From a checkpoint of a small transformer trained on Wikipedia.
Training: a variant of Adam for these matrices, 8889 steps.
Each number is 128 + 32 x the weight over its row's rms, rounded and kept within 0 to 255. Layers, rows and columns count from 0. Numbers have three digits each. The size before them is the row's rms in percent of the matrix's.

# layer 2 attention query, 512x512, rms 0.0304, rows 214-255, columns 0-63
090:139156132130156105156108112122151089132130125142164107146149123124146123151160146173126124143090159130100127126128151153146187163172155124119083177123133147154142132171162166176119094178190101
097:149147129141066138137079138157098116137105153111138171150143128122079155117054125165149101119049025109138116164163077102177119137116177161144171161156136121144142123173114147108077123117100124
097:132171145095126168141099155108133081103114159101154127135138110117094109083141155134115109165162133168143149108177115083211181135109137091155068105145109092108187137081123121086137107136150122
092:151099159108110139161089131145126126147123119142129121145125131066111161122156151150104135095083182124130108178128109102087164152111123162152126191122194180152116187140195099141113170102142104
088:067103125047148125074130095128148125108144091136102074125121140123110138130127100103063118122152180187175089129132150110106179119119075094124121117120070090081119117077121125132138122163128207
101:139102178128158122156159088095180137149112072093160104106127189194156127161170134082103101164135098096114161122082113166157084114134134147074163118117126127075173152061121098181131154153113105
099:060098104121142145137101111145115104131185145085131189087143137082137141109181135159141096117122146104106100156159132141132179121085168169162119118099136110140113113140164121117150093185095179
097:160127134146076133182053079201107044164133124102159158111143122054120133123138170136127121145138103151104076155142111116147164109145133178083147156141138122098111068118168156112157077158140142
107:069120139126156116122169119158156180144163080138093102093116147139107152116117104084096177114127122086098164099109167142108137178156138144110138106112130104156156180064127120191151152098100073
094:159126099211112076162123103078161130171112140080167139126102165143124148183103154116129141105114073075150123070094114126167108093174184125085168138136123139115159082158077189096136089114074103
095:116099162162146140155142073183148127168165110096166102125117107131119098104171147118161104106097094142044159131133110191171158150103149085123108111153101113101126155102154142142163096139163126
098:195087200172077057102106140172088094134158105177108080115140160101084153111113136117117158131133071145111115153122123110122058111152181103128134162120131100181131140176110188129117127115100087
085:147096145192131094119091079204121136171141047148151129101166121091109125061165141110158153114150088126123136160098147113150091191171157146133104133109155154133049127114142084125109153142158104
098:093086111125075140139076086169124128159180076089131140100144169042117170166118127127149113086076080128112097185128120070141181106114148182107137154150156141141113134125127156153174095145083164
094:133156131133130149162121127147114118153154121093119146101179121105147127139182128130177125107029177170100154112117100094125161121184179191137058117087197167139105182146136076167130155120152100
094:160124142078154144106159165143114136122052138127128081223143044116111138125088136097096093147134145158206191134102145173168167161070119075133099149070113122105160166086115156144102127132068115
101:133135123169121155134082076109077111110087199106143136122122147120117110122133127140137137186153150107126083096140131064123121097124192181076138102126096154080122104167176131076147093165121157
099:130120174098116119090209131157138141101078080146123076164114112109119126082097129094065126165158131118180180133123160171171121187096124083161116089088151084125167151110141090134093195099143078
089:162092110148131112145077073133154144156126120149164112127148117126150146151224139107145153175129126133095113095088115180144179162189109133143102167081124178135145145137144100144133146136157117
103:143123172148102133106173117141145156131168125136111172120198109106135130127146113167184108071125125135136225121098157125125066135098101116175154116131170105123075111094095103095147137104137118
096:136132104114144135152089134104117039121158193104159125108117145161149100135125138136158165112126103118112123078118114158132096123165161163121127055132075125116128097156133141084175116168181111
101:124125173125164098071157097121146106125118103116154152101168208112144152195169134122137139113126168070068090138123154125121074135155172144115101083054175157157129121137135113182131163115104137
092:169154124099149168160144139077096067121103168130138123170123157155128143178062198135167125137111183087125133089109085118130105116138186112126131078131137132119192111137173182108097151114138074
091:101129099096138100151161126154102079091137147141085101163123097090146150137079078102060106156173123111148166090152158159085153144061106039123138150127090094130157102084117169138123093173120152
090:150071135146101080116092114095118132120087069086143151142145099113107183180098117037108120104106076112129152121131154130123092138138162120132158109122106137154146152132117175130087125125084117
096:088119105138139154198103111113146101160167157056149136083101175099197130168153110126171074116101149126070069120127157121095194085192175189104105146118151158102111101153158137129157073182124124
092:132102120099101145164093100150088024085153166120137079168155105131131106099166160159147055181164179191154098161146148123141128112131139147087099176112129137116178135109167180133138131181151138
093:115163128156094121085190125119108180088119102152080120138132098139100142100111102100107142128142115140138167132128132122127113173086076071140168090156101075110156141083094114123124133165127167
098:113149089131152109089159136085155177110104105169120074089100100087149092114101128105077105112157152155150120110123156158094124186101123053113111161121104082134150165105151142197093140146106115
095:155163146101126167108154147127152159127114117124136165160109119154111116109138126145209133121114088079123187114121080152164076164109123038104146104170077117124128146088083112043086159101177158
099:108164136115151105077199163127136172112091113146108154144152102174108135100089122087076112122149123139197164117128138167152079106070119060161146105120112095156119137109061090098089185128119128
092:161124167090121133109138177123134094114141098186125087154108121136139114144158134086147136135153195176151101146114117110096083125155092121190141123128152124120098200120116130174124181116117064
096:122165079129136143176066149165129139134156121169098134096148115093102126091148078190126136132098144155146114129120115131072171140133118179118088158120125152144131150168171137171124130137189138
092:129159113084123104151059169175110091109152136161103104074145144151123142091094122137113169136084149159121084163127094099106106104151106192148101123178160133136128131170187171171163141115164089
096:155159174126141130081179120146162070099107085103133128168092149177127095179146150126132080180172163141163148179113176106177143104094101074118115112079120095077151104099101120142154150110150159
097:106122085058155114091154195107154168141171167139146164108173109172144146160117115138131149094147181148104158090089145155061090081169146120141154081094166113152098107149100142119105124118155126
092:130084063116144095132098154163110142126096100157137086128181101134070146108026152106052161129119100138165121121149141151143177140141125146138093144166116150105187117122167164165155141113108081
089:076141114050141159071160131110138144102160110134053101122117137147133125095106101141072146135168162135125140180119143113102143112085057125161163133141126101145113168074126077121114155158150179
099:131169145084114140128100147115122114121107174145126141157122114153121107162095127130173148102157154135145105137136119107073089091169086118093114101103125103150092113161104156078115141110163158
095:177185126143156101114175156097145196162065153148122127108137139182095137117124126088091169098144108105158212094093121173159107125134197094111120078082130119132169120112089136158117115101139053
090:079120104131136106165081150122140119133194134136140159043104189132169146112153115129164193071104134068089092122105100164107126154184113168101113115139166106114128120175144142120164140158185125
096:108169140068154126084176175085151131070121159136128081150113097141147098089109094110101102156190172155190160127121174112142129146090052066148153137108104073149128141104109115137103147152139159
# layer 2 attention key, 512x512, rms 0.0305, rows 214-255, columns 0-63
096:081203119111164109155144117146114161051121116136130113094135131106172071120110146102105145100100118139110156113122092133178136131136133055142147167117084072164134131165132152114143135121154094
092:169100103093109180150109115176100137166102144122153095109175138134102149096097132098088143159152116114089111148126191131197176155116159235148121121115165092128183180135131150163120140106099108
095:097134111134102151191112120156097095067143102127087121117127172103124113093120135158153120119154106172103141092159123131178134082109177207175107090098136099074162082157127101157118136157152113
091:103132122123161091128105108175136201165133100177133144158188165134166081112164162159145126151057098112143128166156130122189095104067132148181125096073147101129124170140144102119133150110145153
085:098134139115139110089085144123122205162159087143115107147123160115118137133124118152113104089134129163095175133172121099058108131125063143114102139094139081128104146106206121124106142164190169
097:107146145177118107095106111165140185112150091109177068123048143108136055162118099062144160165133111089064107108050122095109113153218099107084143179154107169150147091114135118104097088135093079
097:099148120126134148168116160162077099089152120115130163105131113090176172093146088181180147142110145089087171140170117115158148124047149159154080149121168171104121105098109117138105078138204186
095:120120125149111147100101137145106145170138114102169163100165119084117128081129116163087161130167080124133115095113172091158112082127099121140109122141109107174141098148114097104083128085144186
106:131119110127166114100113106141151100089124132137130079116044161129121159172097086118150126148112121091128079116070070080079085147148099036076138151132127143108115151123126115119117108136058070
090:144131125140128128142142116118133154138099147079151175148132072143091168131119100025125114135210113114118045054083161145112128069213159142144111158208112176152146120127105144088130089149093083
092:138180136144071125127158127153138083140134134145164083134080120149116100098152122070133188121197145107067130122094109162110102152127132108141091128159092063081120120123081055118172072139159121
096:195065178100103140128041124111136084131107144146150132120152137099086131106137162121121061122137125132141103176096119119086118110135117126175173143172103136115144116117147156141068114106035129
083:166084148178118097064105086102104215199116116159153140108096120159124089124137111192153170125131133094081134184095142141131134098174150157142174124124109140116098110090169124079170106099109122
103:165131094154134138108117122168095140135125158099138120106084120072122180171099126145156128138095118127112098109141097065133093112081100179135141141144156119139129191136110148124125087100106148
091:163182150135110170141114081158085109113161141103082124117081161130192109187153129172137081151024097139095116116125083108182098109095167166144104127114128169110122155124121090091179122090143148
095:146095117118170111080164098125183099139119126110159068143119102104123069154166149089144107129094111135080212130145135164113160170086130092141079120083188066118168173141193158151119148189093138
101:115150131136126193134159153106097050099117228099092193122177081167100110101087143149118097152133096162207088134160145099147113119119158160073169077121101129159109091200121150126179132168137212
104:110107176124110143103152102143186129150101111120153049123093157113112071083152118100161118147094114152111133103118148140113104205135133098111149077097182136083127156130144144102154138147042072
090:061161091161149101117109137131144205132150109165152092113116092168154106129162105094103181148122069128092150089084166118188177125177144109136154142136044163159137125104116136130131101138119158
105:180122120142102135094126110136171146166145103107180151123087146108126146166163152149199161110102143071083199163107099172056100139101081170181130057103179133107081138123132098080178105086111141
095:103151104121102162184166130172092073080111218122077155100152103146120094120106137127102111061176141128180095070127131181138133136085169102138134130146041127130124056175110121169177144117188160
098:140140150111143149121148104136110150082117127114089152090037110093122139166113153141161123147058158101098106099094086111116130137155153045042167108114114203101089131123090155091120143118055125
092:152120117124195171160173075170147046120138204071124094157190103121098134108080175081142104176123158168222065121113169110163148176107167063130174126093136129119134147165119135189185133149092090
090:125107124096169131092137123132151102108123096145122059109146111065143165142090096143125115089137120120093191106127053145090154164074019060098086166122194072107183107170150142149074125163094144
089:157103146185117158157095102121134143131107109089099083124123097106041134108124126129119020132139119138169103104089108108137155140178126130131144149156151151122122111101169194095135105181043108
098:086159097143155158154134130136075110102144142065130155067102112083236110178099102156108108125115114111106078071151112122122093089116126130103111143155139121176165119180125120143119080114145176
089:073109128158166123160078121097158088052134105127125114142120135085143047103098160181153125124123149167118113126151142154121116167097182143154115122118123136119132112142148130175106180149084087
091:163077124090079142093142145116135116124128109165055093117110115149080163143138078162140124116165135175148183132122085099081156173080105139089071065123167112101173132127097098115119117154106128
098:095156123141150059152099146095126155116143086178082050137093141109126109128114085136127090101107103186136145110123108113130112189133097085133104147137135126134142145123110142144097101152052102
096:136071140052032146161131172161122159155156097131147144176127138147146180122204121144123139106197146130127165187118123167078135098149139140157117156104129156181135163105148103104129135126198094
107:169099166114122134122159123087172116182111114129121096123141155149096146161151096096144086127107115152170142126131125155094113176152115120160150100121194156097128127135144099154131152149126101
093:125137157142111102125143137135182136105161095185163088160129132179129080152158123133158151090106167175131163165112103139036145161091129106161184101088123155101124123086162079099134150133092104
096:132148087120183077134160129112111109105184115185135152152115122192132130161137105180079187102087114149134156164161108111152081111148115139111140113095115136126136146110118100124186167111193161
091:160113136119197088183123121134095100133187143203121126098165183095095104169100167196146129104083200180212065140147143063116069131111168161085128079091105061098139110144148153154160178122141119
095:132131159106093188128167118140145098092114125122126150114139096144136099134114144132149127119134120125105130123110100129116213138119146119106167086102174090116143144160153148136181150146136126
098:121118128083159126147134147114127105137158107107083168152153155119206186176084189122102127079111182195132153152166083163088097083142173087144141120105104136096106104138133076138145161136154139
092:194145121133165112117144116110126118149101131127144122102154120113054119163129135132088127126129127179119151133158182127180105141181079111107138099140139061110141151122141159163138141137158088
088:117119152106131115142094140144137162137146077171132115111173179126169112114136103168122139131079147156126158150174115129089136170097069163093136080079178078091112161138143079144084178160196146
097:161071118110142138114134124098104105148123163125072113157176092151115135195135210155091132114115149167182143160137128133133096131159135120089156085097122059153113192150165122148152193105160139
090:142145100098154123146158101094146116167087123112127119118144107159073128157160170046087120136137119121147079100101107120132196122222137069138114150153099159124116095140099113110177130166093069
091:106166081111165124060118119145097136105145168130121156079158156158177143139073104101120188087114138127157070112082134116116057071138099119118114110125081077121116078181128103166169115119192127
096:127150144145128144104144127136163147095131098121116108160148167126151041101153109177137097085110129149125179157143126172136175120131088135116138125118126091098141143142171133144074144178168155
# layer 2 attention value, 512x512, rms 0.0305, rows 192-199, columns 0-63
087:089207129143132161124130086146122094161126102113109124122166218102158171181126122157086120138123153171139110126147094089129172058237122121087123149168094108200097168148143126151128193133182120
083:096048115112153111102126111150128150100085072166162181206143141130106143142108099145119094163108124155108146145120148132204166150112117093191153114058152141184131132063134101147143243123120161
093:129157144140129134122131144095145194099114051136028136139153082132142104133121127115109106178098126103159097087123091131151114166184115095102145134140129146159076078139116138114165210107136176
086:080171145112107102171121143122106061143109086157152048110136094116118088115108121149063133136169085145147138165121106084080125197101136175124178150175144152139131155147154132182128115177086100
088:132101122146116126114128095168142166129134140093161129067168112123114119098129122095150134115170085134115120145104136100130113145204129159118093126145092120068085104087092162162088037138058145
086:107206136133145124154133165137122114131127146115155143097138128111140125068095152109137135134093121159149089126114108086116133160067138133158104080139133100079095135136171097123118112148154153
089:124167097171122148122113124150137127085161110150147152104096127125128112113068184105122132114133125150148111117079183098148129083209106116118081169142106108160082137144117188105156098124169124
089:148052083112082144130149104117118063184130212099188128144182146151124138178152136106204167094130135156109115131134206165171137128196168105123096135096062141156144146126097196097141025159102157
# layer 2 attention output (transposed), 512x512, rms 0.0378, rows 192-199, columns 0-63
079:107131154138124115128075159131203123089128135081163107113094065124192118134140102140141136111137100166171116119101190188109118126075089090207091072152181139100104062119113166193149111157063172
078:162101094096118155122106172159109136176158153139097090063097140116096097118070147127109140141128158104174125056139124140133120102129129161039094161141083086096122094185121082096096067091129048
089:163072090143115111118123113134095124192113147150206171158058152088146100157122093123128135115148111122075106126171107124105121096077188097106156191094097147102106141110156134110106091119136101
077:137120124169134139136137090134195144127100191111119117166129166111125170118168099102181128089136209114130124113151188131142106115138110161168143111071114170117134088080119143168161092062138173
082:127155106047137175090144127089105129134140103120133116185065161127096136100066139142078076140119168161087095080152178119150122134056136095108155170110090070159176149142142145133131189123151078
078:103075100145139117080139130148233142126121145140138114161146108142098142119128151130130093115172144104150152157159141142160137127057108095112161106095140148139137134109101098147091138090079189
084:083125170130164079092186139086096158118097130118129125158156110146126117083150067140150081173118109096136152117116040118135079153098133125131135150160155076158085149050158094134142184117094152
082:091127164159188103130160167105126129140139076152071091118039104137087064115119126154069077173087096154131120151128084132060067165096135171131078162149156111086119166160128116162112183116186134